From a checkpoint of a small transformer trained on Wikipedia: 9 layers.
Each number is 128 + 32 x the weight over its row's rms, rounded and kept within 0 to 255. Layers, rows and columns count from 0. The size above them is the row's rms in percent of the matrix's.

# layer 6 MLP down (transposed), 704x256, rms 0.102, rows 183-217, columns 128-191
size [102  99 107  96  95  94  97 101  97 100 107 104 105 103  97  96  92 103 104  98  96 104  97 100 101  97  98  95  97  93 100  98 103 105 104]
[[113 165 122  87 133 134 112  92 130 124  79 125  63 131 124 159 199  78 148  88 157 143 164  96 133 126  59 131 126 149 124 154 149 158 134 173  58 101 124  98  99 100 124 131  88 135 126  98 170 102 163 132 216 120 129 135 146 101 142 149 197 105 176  82]
 [163  81  83  87 148  80 101  95 125 149 132 124 126 169 113  70 121 118  33 100 160 138 119 109 132 168 146 164  89 129 149 117 164 173 126 119 120 136 185 105  92 137  57 101 130 118 152 123  65 169 120 156  89 136  97 194 132  85  65 110 140 125 148 121]
 [113 135 104 130 153 134  96 147 153  92 161 169 130 147  84 159 168 128 168 113  98 143 107  64 110  83 146 114 144 137  91  67 101  60 145 122 169  52 133 139 146  78 121 160  92 168 116 123 127 108 155 104 135 168 146 117 100 135 153 117 169 112 158 116]
 [190 128 163  95 100  85 115 145 115 149 136 109 112 171 190 146 101 144 129 137 146 124 113  71 177 103 140 167  94 152 139 102 120  99 141 145 143 139 116 112 152 107 121 125 137 129 134  85 150 154 153  93  64 132 159  86 134 127 109 140  77 162 122  92]
 [119 172  85 118 159 153 174 174 122  95 133 192 103 145 110 146 124 142 149  16 110 179  71 144 174 112  83 152  80  59 126  99 112 181  92 128  77 122 163 153 141 127 136  99 116 142 133 116 139 187 125  76 145 143 109 161 135  43 104 109 149 118 141 142]
 [ 89  98 200 101  91 174 144  93 110 129  64 124 175  95 124  88 111 147 158 136  51 156 179 111 126  69 172 115 125 152 165 101 131 125  85  79  96 113  89 145  98  70 125  68 138  92 113 133 168 172  92 108  86 127  87 170 141 150 129 143 162 115 128 182]
 [142  39 164 192 105 139  82 201 172  80  98 145 149 125 116 104 172 103 122 125  88 107 105  94  99 119 139 100 100 150 123 144 117 144 140 138  95  86 136 163 116 103 125  62  99 153  78 108 162 134 132 116 142 138 131  81 127 107 200 146 127 113  49 112]
 [ 70  78 148  79 119 133 110 163 123 138 120 139  90 106  99 125 157 126  89 137  71  92 133  71 195 135 130 169  99 131 124 137 130 128 125 174  91 134 123 114  81 174  96 120  81 176 134 144 113 125 162 119 190 101 147 150 120 118 173 132 113  88  94 129]
 [ 37 128 147 111 172 130 156 158  58 128 119 135 183  98  98 154 178 137 122 153  68 120 123 143 153 117 141 103  58 194  87  74 123 165 160  98 137  63 139  98 142  82  87 117 100 157 154  70 126 149 146 121 109 170 159 146 161 196  83  93 113 166 133 104]
 [114 132 109 143 121 115  98 138  63 129 116 108 181  67 116  54 146 106 151  70  83 103 172 180 133  95 131 163 120 119 146  85 150 159 106  45 105 148  94 146 115 126 133  82 101 111 102 175 116 164 119 123  75 154 118 125  80 114 118 174 150  99 104 121]
 [ 94 117 134 126 164  39 171 151 137  81 115 122  79 139 119 130 110 139 128 173 155  83 126 129  80 105 140 152 166  89 163 132 114 115 106 100 194  88 182 120 152 177 139 144 202 110 130 151 123 127 105 131 154  79 167 141  70 126 179 103 119 109 133 204]
 [164 184  93 126 148 148 126  65  87 121 188 151 198 125 113 136 121 111 137 162 147 112 126  94  46 103  90 131  90  83 107 127  98 150 127  77 103 158 100 118  84 121 160 161  97 149 112  98 135  90 168  32 117 199 122 179 186 140 122 132 121  86 156 142]
 [178 114 176 153 184 116 148 118 116 121 152 133 133 128 109 100 137 136 156 175 154 121 140 115 113 131  91  98 119  64 188 154 146 102  95  95 112 148  86 183 113 153 148 138 116  90 142 125 149 108 135 155 193 153 137 108 157 104 109 107  69 113 149 128]
 [165 135 116 140 122 197 177 129 146 111 147 128 215 198 110  88  90 152  84 173 181 213 155 133 102 112 115 112 133 132 140 104 150 146 134 135 163 121 136  98  98  96 125 147 156 135 101 101 124  68  78 130 196 108 140 161  71 127 110 134 114 184 120 158]
 [ 79  46 120 111  65 159 130 183 155 144 126 110 156 126 126  94 101 119 117 142  69 121 128 108 146 126 149 135 140 123 146 106 125 177  63 159  64 212  81 194  87 111  89 185  86 150  76 136 163 115  87 130  90 126 160  85 123 139 122 121 131 130  93  91]
 [ 86 125 163 103 154  88 157  84 109 146 119 195 117 117 126 183 132 106 179 168 158 135 222 113 114 159 155 137 127 170  93 170 156  90  63 105 172 161 174 163 156 140 144 172 118 174 116 148 115 146 103 173 130 148 102 158 152 146  91 174  91 129 125 133]
 [155 122 116  97 157 132 128 167 176 123 110  71 162 124 123  99 112  81 128 182 101 118  89 107 196 103  85 126 198 109 112 120 156 127 162 162 108 107 121 113 159 116 105 163 109 146 117 134 113 162 117  86 129  98 141 154 137 102 169 137  94  92  99 123]
 [121 112 125 150 123 140  92 111 156 133 121 121 145 136 137 131 120  87  61 139 155 125  80  92 126 122 181 136 128  93  58 148  91 103  95 151 145 128 171 122  90 159  97 140 163 128 159 120  82 150 150 142 138  86  97 110 110 134 173  91 128 102  64 117]
 [109 152 126 107 171 138 104 105 171  85 138 154 149 102 168  57 125 175 164 112  99 117 118 149  68 133  89 118 212 126 127 134 143 162 182 143 136  83 153 173 111 120 122 156 148 158 139 124 123 103 186 118  90 115 141 151 129 133 131 174 106 153 149 111]
 [105 128  78 152 119 147 186 143 198 133 159 134 114 151 127 115 102 103 160 144  96 157 155 106 149 129 161 135  94 154 115 136  96 132 144 143 151 156 165 148 163 118 131 162 109 156 150 160 114 169 118 119 118 138 137 116  96 206 136 139  77 130 100 112]
 [124 133 200 147 122 156 109 142 125 156 105 128  82 132 114 139 133 174 124 133  57 161 111 133 171 182 104 156 153 142  82 103 150  64 136 150 106  88 104 149  72 126 128 126 159 130 125 132  69 130 123 163 161  95 124 115 156 113 144 112 163 157  87 135]
 [145  86  92 124 137 163 128 144 181 158  94 103 125 139 147 148 143 115 136 172 106 129 109 100 190 107 185  95 150 163 101 135 141 112  80 164 141 156  78 212 140  82 177 113 182 175 103 131 141 127 128 146 109  94 103 122 140 130 176 153 145 124 193  54]
 [129 153 167  84 154 109 103 160 133 208 157 138 143 103 158 153 120 112  83 232 114  93 152 113  78  86 129  69 151 101 186 170 129 141 155  90 186 159 117 144 151 139 103 114 123 159 129 153  65  94 109 153 105  81 163 174 128 165 171 137 105 154 103 149]
 [115 159  61 144 176 142 180 124 116 118  78 181 150 149  78 138  98 146 118 128 170 156 114 141  89 141  64 141 104 129 113 133 109 113 116 159 114 128 119 137 114 161 149 120 231 112 101 159  98 180 100 125 136 112 112 142 160 115 137 117  80 130  85  53]
 [114 158 160 171  84 159 143 178  98 133 150  98  94 130 168 135 117 161  93  88 141 192 155 147 130 201  91 112 124 160 110  95 128 102 100 143 159  77 102 146 148 170 116 153 147 101 149 103 174 113  94 124 101 150  99 116 119  91 150 149  87 102  98  63]
 [160 150  94 133  83 134 158  79 188 141 103 172 141 157 162  89  91  73 120 138 119  91 163  99 133 121 152  56 131 110 147  92 110 149 115 102  97 106 151  99  78 121 133  96 153 130 116 137 184  99 161 156 108 188  90 103  85 166 165 168 156 118 180  99]
 [106 158 114  91 220 118 132  51 171 134 149 136 159 109  84 140 125 141 140  91 124  93 120  79 227 110 137 101 126  97 118 110  93 138 118 142 112  96 107 117  99 122 149  89 107  78 124 103  68  87 140 138 151 146 141 120 162 155 120 103 130  89 137 111]
 [111 141 109  88 110 127 154  64  41  49 154 162  92 181  89 136 161 110  96 135 139 189 124 120 164 127  67 193 110 136 129  53 103 125 135 131 173 136 156  88 157 175 115  63 131 145 162  95  85 147 167 128  88 133 101 113 172 141 113 153  86 120 125  90]
 [117 151 130  71 142 119  88 166 120 152 105 119 144 132  72  99  97 127 121 119 141  68  59 170  84  78 177 127 174 111 161 112 151 125 181 108 150 122 123 100 132 169 131 109 145 149 161 152 143  92  97 160 116 117 108 190 103 119 123 129 152 175 116  86]
 [192 117 131 107 145 139 142 112 131  92  89 128 177 185 134 100  75 134 104  88 100 157 149 106 167 101  97 123 138  74 115 128  92 180  98 107  91 121 135 125 145 142 131 175 145  84 184 187 221 149 152 156 121 198 112 182 116 114 119 115 113 184 121 149]
 [122 127 130 115 146 103 102 181 175 151 131 145 123 109  98 107 197 131 122 138 161 122  88 195 129 141  88 180 160 100  80 132 152 127  61 129 169 151 133 152 150 208 168 114 138 132 168  99 140 151 113 128 164 162 115 128 135 161 102  71 147  74 147 179]
 [160 124 126 134 180 147 126 136 142  97 108 117  66 107 133  96  70 125 153 174 146 117 152  90 147 111 147 161 134 145 131 107 103 138 107 149 129 103 109  92  95 146 142 118 153 173 116 127 162 148 156 141 187  92 117  99 112 123  69 125 143  69  71 131]
 [108  61 185 135 130 175 128 180 173 143 124  86 114 159 134 135 137  80  81  71 119 107 121 136  67 142 136 115  94 171 193  75 150  92 197  87 148 127  79 132 105 114  97 109 135 141 125  70 113  94 149 114  83 119 132 125 118 109 189  79 104 154 157 167]
 [159 139 146 172  92 106  95 135 160 119 137  66 133 119 176 164 123 160 121  87  63 142 129 229 106 132 165 145 123 172 144 118 169 156 142 134 133 171 132  88 173 177  99 102 110 127  27  57 124 103  70 130 119 140 121 177 106 132 105 174 151 163 109 162]
 [163  95 139 102 137  95 207 143  92  91 159 142  83 150 165 146 154  66 153 150 127  88 156  71 152 165 115 158 144  76 126 170  66 155 119 114 186 169 144 156 178  95 130  98 134 125  97 118  70 181 130 151 120  94 173  98 119 145  99 134 119 214 155 108]]
# layer 6 MLP gate, 704x256, rms 0.0751, rows 184-218, columns 128-191
size [106 104 115  96  90  96 100  98  98 104 102 106  93  98  98  94 103 102 104 103 102 111  98  97  94 100  99  94 103  98 100 102 100 112 109]
[[128  71  76 119 116 112 171 135  87  90 120 138 142 121 111 131 106 154 163 201 157 126 113  41 137 134 152 163 102 108  97 126 136 116  78 137 110 179 116 159  82 117  81 145 109  73 144 154 120 170 129 142 119  51  48 109 167 110  83 126 167 125 128 109]
 [170 118 137 174 159 104 150 133  88 119 144 110 122 149  82 162  72 132  87 117  89 103  31 109 178 132  76 111 130 125 128  79  79 109 138 157 190  83 154 211 148 150 123 141 129 128 116 123 130 159 108 118 249 101 116 131 125 185 122 141 131 171 148 198]
 [183 152 167  61 102 148 142 139 129 119 135  77 136  95 160 167 133 181 100 116 120 105 126  95 138 151 139 173 126  60 128 104 155 159  71 188  72 159  64 130 161 151 127 140  92 130 119 105 130 152 137 145 108 141 153  98 101 146 103 116 145  81 104 107]
 [105 148  79  94  67 164 106 154 116  93 115 139  96 109 127 137 171 104 176 128 120 172 107 132 155 125 152 189 131 108 154 123 171 104 136 113  86 145 135 103 101 118 175  84 136 167 176 126 168 101 123 143 130  86  86 135 163  86 119 141  90 158 141  95]
 [113 122 119  89  85 135 148 164 150 128 163 170 102 145  85 109 138 100 167  91 106 183 121 162 172 118 166 128 177 158 125 126 179 123 121 152  98 102 115 149  94 175 108 155 136 194 143 166 134 133  56 122  99 107 170  98 147 166  57  83 104 171 123 133]
 [133 101 124 113 116 119  94 158 140 137  97 161 135 122 174 151 119 172 178 157 115 207 106 138 137 137 110 161 126 113 149 122 139 115  84  71 168 174  97 106 144 134 137 206 180 107 102 146 173  97 110 108 152  89 101 119 144 151 152  68 149 104 109 182]
 [152 165 119 151 106 148 213 135 126 165 114 142 109 136 183 118 138 139 117 107 132 126 117 119 199 141 108 140  72  95 154 149  77 130 126  83  86 157 111 147  83 141 137 135 219 144 121 167  74 135 161 123 132 252 198  87 140  78 131 109  94 165 101  84]
 [185 160 156 121 199 111 132 115 103  93 115 118 163 157 200 140 119 138 144 111 153 164  79 126 135 137 185 148 101 129 132 161 158  98  93 119 141 139 137 135  55 149 159 101 108 112  87 138 153 161 176 120  91 146 140 120 104 113 136 154 141 132 160 140]
 [ 89  32 164 152 106 111 125 167 159 140 119 135 181  85 164 118 155 144 112 110 148 174 138 188 136 136 156 127 103 116  64 135 131 168 124 106  84 177 118 111 101 105 136  80  99 120 144 156 115 141  71 166  66 149 117 143 148 151 113 114 127 135 157 123]
 [134 133 117  82 155 102 102 179  66 144  97 170  81 180 148 137 147 116  62 140 124 102 126  72 159 124 117 171 104 100  66 153 136 115 128 171 117 126 137 129  91  83 184  99 109 138 128 123 107  94 120 117 123 105 108 130 128 112  95 192 108 140 190  66]
 [139 114 149 177 148 176 134 143 109 103  93 121 106 173 131 171 174 165 127 155 132 153 152 136 156 147 152 177  68 158 147 153 166 103  81  53 165 109  64  57  90 136 125 163  86 149 149  98 141 162 125 149  72 204 134 142 165 152 113 127 136 115 124 146]
 [140  97 120 139 165  84 124 133 114  95  89 168 197  76 176 109 157 129 150 180 145  89 137 119 127 203 132 173 123  84  89 104 139  91  74 105 126 145 157  97 178  67  68 174  86  86 139 113 148 129 176 116 152  77 111 109 121 123 127 159  95 180  93 128]
 [125 154 154 145  94 121  97  89 115  66 112 171 122 116  33 138  92  88 166 135 156 142  88 137 156 116 119 184 139 163 135 122  93 134 168 123  80 123 159  99 152 119 151  93 114 100 150  76  82 157 149 174 129 104 164 101 118  73 112 155 153 113 171 134]
 [166  83 130 181 109 196 202 133 145 122 138 201 102  52 106 141 130 142 128 180 143 114 123 103 104 145 165 173 120 121 100 178 111 182 152 130 166  79 128 111  80 131  76 167  90 123 133 114 111  95 107 136 151 120 196 146 134 158 158 169 112 157  74 197]
 [157 121 129 116  81 115 142 114 180 127 118 133 138 145 112 117 103 159 119 172 104 131 148 158 114 127 130 168 118  90  94 131 164 111 116  88  88 118 124  36 139 127 123  90 131 167  98 145 124 126 150 167 154  79  95 123  82 165 220 163 193  68 123 148]
 [146 134 158 122 146 137 143 139 130 161 139 182  88 163 169  85 136 123 159  69 157 194 140 142 196 158 152  75  85 168 108 133 163 124 157 133 113 143 124 145 106 112 188  85 165  81 145 127  93 116 165  63 131  82 141  76 145 149  59 122  52 156 135  80]
 [ 97 114 109 108  95  87 183 129  99  53 152 151 176 131 101 141 136 110 106  99 106 160 131 137 160  65 121 124  51 131 170 122 171 170 115  97 159  86 163 102 145  90  84 121 173 108 182 128 112 141 110 135 118 145 139 134 142 121 119  58  88  85 132  67]
 [ 86 139 147 166 158 101 109 131 112 102 118 139 108  94 174 149 143 122 112 120  86 117 141 136  81  86 132 123 119 188 148 124 152  76 148 120 144  87  77 111 121  94 112 117 133  82 129 120  82 156 198  92 102 142 159  76  59 105 161 165 142 113  85  94]
 [118 160  87 152  76  93 158 136 116 124 109 148  93 105 136 111  91 106 129  67 105 165 139  95 191 163 193 138 218  57  87 134 153 146 115 128 147 149 133 130 119  87 163  68 126 101  93 129  61 140 107  50 105 141  87 132 169 142  74  88  98  85  83 136]
 [ 93 136 153 122 107 168 110 201  75 116 136 182 136 129 107 143  81 112 127 113  78 144 110 114 140 200  88 190 134  92  80  91 104  30  87 111 130 183 125 140  81  97 126 136 143 118 101 137 147  92 131 140 163  20 101 161 138  92 188 103 142 107 129 144]
 [139 142 111 174 122 169  92  73 128 110 138  94 186 127 119 106 166  81 128 100 161 154 146  82 151 135 133 151 123 147 142 154 161 100 162 143 148  88 132 108  77 122 128 139 193 106 153 163 107 169 169  95 136 182 126 105 110  99 165 111 153  72 135 147]
 [130 131 125 133 145 189 154 184 132 101 125 122 110 139 110 143 157 139 100 127 136 169 158 149 114  77 125 109 101 163  76 141 106 103 141  87  72 112  80 111  92  90  62 123 169  73 117 172 215  89 143 126 145 172  73  83 172 129 112 170 164 117 133 135]
 [161 114 134 163 146 163  89 159  69 112 152  93  62 131 116 161  80 161 156  91 123 166 145  71  86 156 170 172 130 125 149 144  89 146  93  78 141 171 147 129 139  75 101  92 136 169 164 132 171 129 194 100 168  97 122 156 134 131 140 173 128 154  97 158]
 [153 126 136  88 171 111 106 122 156 112 108 124 139 127 143  50 113 163 161 122 114 160  75 121 139 149 168 128 139 195 145 147 147  70 158 108  71 138  90 156 141  87 104 113 207 167 101  91 108 117 154 112 129 124 170  73  52 160 152 172 128 148 171 178]
 [ 86 116 126 142 185 161 124  98  65 139  47 148 118 115  95 141 112 124 150 138 137 153 164  93 142 179  57 126  85 138 128 117 101 137 119 184 120 186 159 179 133 109 131 121 132 134 143 115  65 159  86  98 168 129 164  94 103 148  81 175 133 147 161  68]
 [127 163 176 120 117 170 140 162 118 162 133 103 168 153 123 182 115  98  94 131 109 128 101 123 167 135 108 146 118 100 166 174 105 123 161 135 162 113 100  99 131 137 125 133 104  83 206 151  95 122 149 117 168 124 132  82 100 178 214 108 139  59 121 147]
 [145 100 132 132 151 173 112 147 112  94 127 137 107 132 148 115  97 156 139 130 111 126  86 114 126 148 171 116 175 111 145 109 186 101 146 119 128 145 123 165 120  96 117 110 124 177  93 100 146  99  59 153 123 115 101 133 139 132 114 100  42 112 164 112]
 [167 145 141 130  69 163 134 127 139 115 161 126 185 104 123 146 135 149 145 160 147 132 176 135 115 161 117 113 119  59  42 128  88 158 125 100 132 145 106 151 171  91 188 108  91 111 204 129 185  88 158  98 136 128 152 133  71 144 109 133 170  87 165 123]
 [156 106 156 107 159 156 138  97 134 117  60 116  34 110 172 152  40 169  97 163 169 138 127 101  88 162  98 120 106 109 105 125 118 144 158  66 103 177 106 110  99  60  97 124 165 167 154 106 116 104 168 135  92 104 123 161 149 169 131 148 122 199 106 121]
 [ 66 130 149 156 131 111  68 120 141  78 112 137 127 197 163 114  96 113 119 132  94 153 133  98  79  95 109 105 116 209 121 138 133 110 170  87 129 167 149 107  84 135  90 148 166  82  92 170 147  72 153 139 112 132 151 120 115 105 154 155 133 156 130 255]
 [118 180 183 166 136 131  83 178 117  97 127 139 176  92 116 103 141 137 140  97  95  93 146 130 185 122 130 114  99 122  93 118 143 194 115  95 159 126 103 113 148 132 122 108  83 114 152 123 163 178 145 145  59 151 113 124 119 108 116 154 132 150 112 136]
 [150 123 153 115 170 127  97  65 114 157 126 104 106 169 107 168 108 141 114 107 184 131 127 165 160 133  33 137  53  66 139 116 148  74 137 179  87 184  89 106 144 155  89 117 142 136 124 149 145 175 170 147  91 168 102 106  89 144 168  64 150 191 144  94]
 [ 82 197 118 105  61  97 142 116  98 100  95 146 143 110 118  49  93  95 126 128 125 171 109 144 133 132  87 122 105 140 139 108 172 135 168 132 109  97 127 131 140 139 152 121 142 149 106  78  68 105 133 125 174 122 167 126  76 158 101  84 136 143 130 147]
 [125  95  95 116 105 104 174 121  95  72 129 132 104 153 111 199 121 184 141 131  81 156  72 129 153 147  73 126 165 121  93 140 122 185 131 147 137 158 135 141 202 182 162 167 198 119 102 135 201 153 173 170 167  69 133 111 103  67 168 203 167 129 153  87]
 [ 87 170 135 129  56 125 140 109  81 126 159 193 122  11  45 144 153 150 135 183  90 102 112 119 140 153 141 105  93 130  63 149 113 153 110 121 145  89 154 137  75  68 155 146 143 156 106 168 143  80 164 121 161 137  93  77 160 100 108  81 129 154  62  78]]
# layer 6 MLP up, 704x256, rms 0.0729, rows 184-218, columns 128-191
size [100 109 106  98  96  99 103  97  97  96  99 107  95  91  94  98  95 101  97  98 101 104  96  95  94  94  99  98  99 101  97 100  97 114 105]
[[159 104 131 144 139 132 145 144 157 157 155 144  84  84 132  60 116 105 142  96 112 136  97 163 138 128 135 141 200 118 124 133 121 107 120 135 143 108 186 130  94  76  72 102 126 113 155  88  35 141  76  79 127  96 105 120 171 131 166 157 157 141 121 147]
 [122 145 151 139 123  99 129  86 159 167 133 121  89 128 146 141 133 151  65 157 169 112 101  52 101 137 139  92 120 135 140  91 130  96 126 137 180  58 104 154 158 127 145 148 122 127 125 194  82 108  85 106 144 147 114  87 114 142 156 128 147 129 139  95]
 [130  82  66 101  92 109 161 140  88 187  69 121 151 129 136 106  88 109 152 133 199 150 131 142 139 157 105 176  69 150 101  87 109 153 141  71 202 180 117 124 138 141 102 171 106 115 118 133 146 162  48 124 101 151 109 145 134 160 163 118 155  83 121 136]
 [194  67 144 125  81 120 109 146 196  61  82 124 152  94 102  94 135 163  77 167 138 121 131  90 148 117 120 176 118  89 103 122 146 168 115 102 141 122  91 159  99 134 120 105 127 174 157 149  84 152 153 113 101 113  94 133 104 115 121 127 135 166 152  66]
 [ 80  98 118 164 116  97 161 157 128 143 136  84  76 130 132 120 141 131 103 109 171 123  98 185 155 156 113 129  90 105 121 151 118  34 166 116 127  78 120  96 120  98 127 143  96 102 139 118 110  85 153  95 139 118 134  65 117 174  64 141 123  48 162 121]
 [102 135 160  93 150 176  88  81 116  57 105 122 197  94  83 131 135 124  96 103 119 105 105 158 162 128 131 135 165 124  98  70  97 123  94 154 168 136 114 113 158 140 144 102 132 142 109 132 160 138 142 191 114 130  93 135 137 128  84 126 116  55  72 167]
 [159  99 136 124 152 226  62  92 174 127 154  96 156  90 149 151  95  96 145 133 124 148 119 102 136 131 128 167 110 110 149  73 120 117 105  83 100 174  96 112 117 109 123 110 141 109 133 144 120 175 190  86 107 167  90 127 127 109 141 134  94 149 163  76]
 [141 154 119  97 117 100 112 126 141 170 108 123 102 174  98 139 105 140 134 126  96  92 118 144 100 114 147  65 119 161 133 138 107 129 135 112  67  52 149 126 126 132 107 184  82 124 141 131  95  82 162 140 155  86 107 152 140 109 105 129 114 123 140 148]
 [175 178 167 168 182 151 110 147 120 100 136 168 126 155 141 141  90 123  13 140 119 109 164 163 133 126 132 154 125 109  79 119 127 113 103 129 124 150 123  75 151  51  95 105 109 152 105  79 100 123 142 114 110 155 120 124 135 132 107 137 153 135 158 154]
 [148  60  86  91 171 127 118 131 125 132 124 102 116  83 117 132 137 121 137 174 146 104 144 120 112 141 106 116 125  86 160 133 162 144 138 132 107 180 146 151 116 119  99  84 161  98 129 100  84 129 132 147 130 132 145 121  84 150  98  91 100 148  76 129]
 [133 172 119 161 127 147 178 154 133  99 140 114  75 147 104 162 183 161 117  87 142  33 162 101 134 163 152  67 122 135 169 120 155 112  71  73 121 174  96 136  81 127 165 130  92 138 148  99  82 112  96 127 123 154 102 136 145 117  97  70 125 124 147 167]
 [195  89 128 132 152 111 168 119 149 147  82 162 126 147 144 124 110  91 158 106  91  74 181 102 144 100 158 134 139 105  61 111 142 136  42 111 150 173 138 154 120 173  99 175 124 138  73 177 104 131 126 158 121 180  89  90 125 108  79 105  79 130 152 108]
 [131 122 141 131  82 161 114 121 131  94  99 167 101 148 100 165 109 148 140 147 175 156 107 164 145  54 127 160 127 135  77 138 131 168 135 198  70 111 108 111 118 137 149 113 189 132 143 101 153 151 111 144 114 130 133 122  88 134 109 209 127  95 172 214]
 [123 101  95 136 141 134  86 163 155 112 157 151 101 159 188 120 109  52 129 152 205 107 108 130 150  91 169 200 124 113 150 111 192 100 117 196 176 182 103 112 116 157 108 107  89  98  84  93 126 125 112 158 139 156 110 130 193 115  97  99 210 118 176 112]
 [116  75  91  88  74 118 119 105 142 135  85 114 170 121 139 146 116  89  70 160  83 112 137 129 105 146  94 125 165 138 166 127 125 165 102  69 133  97 137 142 109 110 115  74 147 147  96  34  88 179 137 104 115 133 109 139 127 101 111 119 117 146  95  83]
 [109 133 136 166 106 117 114 146 111 126 133  77 102  99 114 135 107 165  77 188 137 111 147 136 108 118 139 204 136 112 174 137 116 114 114 115 148 120 111 143 157  93  90 106  69 129 107 180 177 109 135 124 102 200 126 131 107  57 176 183 158 159 112 120]
 [ 63 140 131 154 121 139 143  95  96 105 174 102 180 106 103 100 106 154  98 125 155 101 164 134 106 149 179 110 141  99 137 214 107 134 126 120  98 106 177 166 105 162 128  72 172  74 141 154 173  90 112 140 135 165 151 162 130 157  95  79 104  42  76 126]
 [127 103 123 175 113 178 111 123  69 108  73 133 130 112  76  72 169 109 123 150 130 117  79 110  66 138 106 181 124  78 107 158 149 127 105 107  92 151 172 121 133 119 124  96 158 166 150  80 110 171 146  93 119 103  89 119 122 111 163 186 135 116  95  99]
 [181 106  99 131 139  85 129 153 157 102 131  99  94 103 171 109 129 131 151 207 137 154 146 129  97 141 147 119 187 100 165  99 113  75 142 107 117  84 139 118 131  87  95 205 115 145 137 140 133 206 125 118 123 101 136 133 112 124 119 128 196  86 109 121]
 [133  90 125 131 140 138 147  86 140 120  94 125  82 120 163 114 142 205 137 132 139 122  97 115 129 170 165 199 114 138 109  90  85  71 101  97 121 150 138 133 168 145 128 108 176 108  87 137  85 133 121 114 153 145 111 129 105 146 120 156 120 133 101 124]
 [ 77 165 121 139 182 118 120  89 138 107  86 142 138 146  70  94 107  82 181 104 159 132  75 134 157  64 102 168 119 118 173 158 133 125  99 120 152 127 106 138 161 150 121 143 127 159 133 164 142 152 100 100  80  87 118 184 177 118 203 106 139 132 117 138]
 [158 178 197 148 134  86 138 116 127 147 174  59 121 195 168 114 131 115  95 185 153 142 110 154 100 101 145 108 144 107 161 160 147  95  98 194 144  75 122 156 106 112  91  77 133 143 121 151  90 137 160 138 150  84 159  78 134 160 127 121 195 110 178 124]
 [136 143  29 100 127  97 144 148 160 120 137 162 124 169 123 139 148 146  81 122 126 116 185 160 148 145  85 138  92 118 102  93 136 139  99 124 128 134 152 152  90 122 111 109 128 117 140 197 114 114 152 133  99 123 180 142 133  96 140 108 170 138  76  96]
 [ 46 104 147 202 139 145 103 136 104  90 152  90 112 146  63 108 128 115  70 108 157 182 162 106 164 150 157 187  72 110 118 112 205 111 135  95 121 151 119 149  86 118 108  81  99 147  66  75 137  83 155 144 222  84 157 125 136 116 146  72 137 122 109 142]
 [132 159  81 211 110 101 144 109 168 144 166 159 145 202 162  94 116 125 150 121 125  89 109  43 151 141 170 116 157 122 140  75 132 141 111  70 120 145  83 103 123 185 141  68 179 156  97 154 133 120 122 117 121 157 186 124 111 122 188 141  83  87 117  80]
 [138 170  75 156  97 135 142 136  75 161 133 204 183 117 101 104 150 129 125 104 186 181 117 117 136 220 179 133 135 109 148 189 109 131  78 160 148 107 174 105 107 170 178  89 112 113 172 136 100 156 128 108 119 118 175 164 175 149 115  55 111 114 140 129]
 [108 108 193 127 123 120  89 130 115 141 174 119  94 153  92 165 131  93 110 104 115 116 135 137 147 152 141 115 116  95 118  97 133 101 111 164 157 114 101  83 100 223  89 123 110 171 110  64  92 138 137 129  63 120 195 151  70 105 168 118 137 126 143  90]
 [147 114 125 131 180 167  85 125  56  66 103  94 113 146 154 133 139 123 160 112  55 105 122 190 137 140 145 135 147 148 116 131  98 124 149 122 159 110 110 126 146 130 117  79 141 121 144 104  87 188 149 162 231 152 113 150 178 127 126 153 124 202 143 104]
 [109  89 125 137 119 133 162 100 171 141 147 101 186 144 115 172 138 201 166 183 137 116 127  99  38 146 119 118 129 109 135 131 118 153 177 100  73 138  89 151 112 149 180 103 112 113 206 177 145 104 128 162 114 158 120 119  77 157 148 157 111 114 153 128]
 [135  79 109 146 101 114 154 107  85 113 126 138 126 149 134 148  44  79 168 110 140  87 124 101  68  68 183 122 131 123  87 157 120  78 146  90 129 128 142  79 120 105 163 193 153 123  99 151  90  85 180 133 143 171 140 108  91 158 108  73 108 135  88 133]
 [139 120  72 168 127 103 169 112 167 120 112  94 159 103 138 126 140 144 182 201 120 107 194  58 161 209 105 131  51 148 150 142  93 175  86 140 167  80 127 110 148 137  97  75  73 146 120 154  92 109 129 143 132 134 116 127  99 157 139  93 145 112 152 182]
 [151 110 127 136 106 147  85 161  77 161 153  81  89 180 130 119  90 135 142 122 118 155 139  91 167 103  95 134 141 149 185 134 171 102 175 138 122 108  90 141 174 137 156 147  68 116 183 102  98 102 102  92  78 129 104 121 123  89 130 162 102 133 187 178]
 [101 101  98 132 115 149 100 138 106 138  81 154 179 106 151 102  97 140 122 104  81 158 109 109 178 157 142 164 120 174 120  75 201  91  66 111  95  80 193 129 122 218 110 105 127 153 108 129 115 135 122 111 109 164 103 143 124 151 103  77 128 139 109 162]
 [162 151 154 108 145 128 144 149 113  83  95  84 127 171 116 140 166 136  83 153 142 122 170  88 119 155 118 147 149 107  93 104  98 158 120 117 201  92 134 147 173 114  65 131 171  80 121  90  98 156 105 192 130 161 143 130 162  91 150 112 163 123 175  86]
 [103 125 123 150 133 106 109 113 179 135 137 155 173  99 147 107 138 181 110 114  90  78 148  79 139 100 123  94 136 164  89 103  92 148 153  95 192  86 116 154 104 125 118 103 175 153 164 143  91 171 188 144 141  70  94 121  67 141 134 145 163  86  48 145]]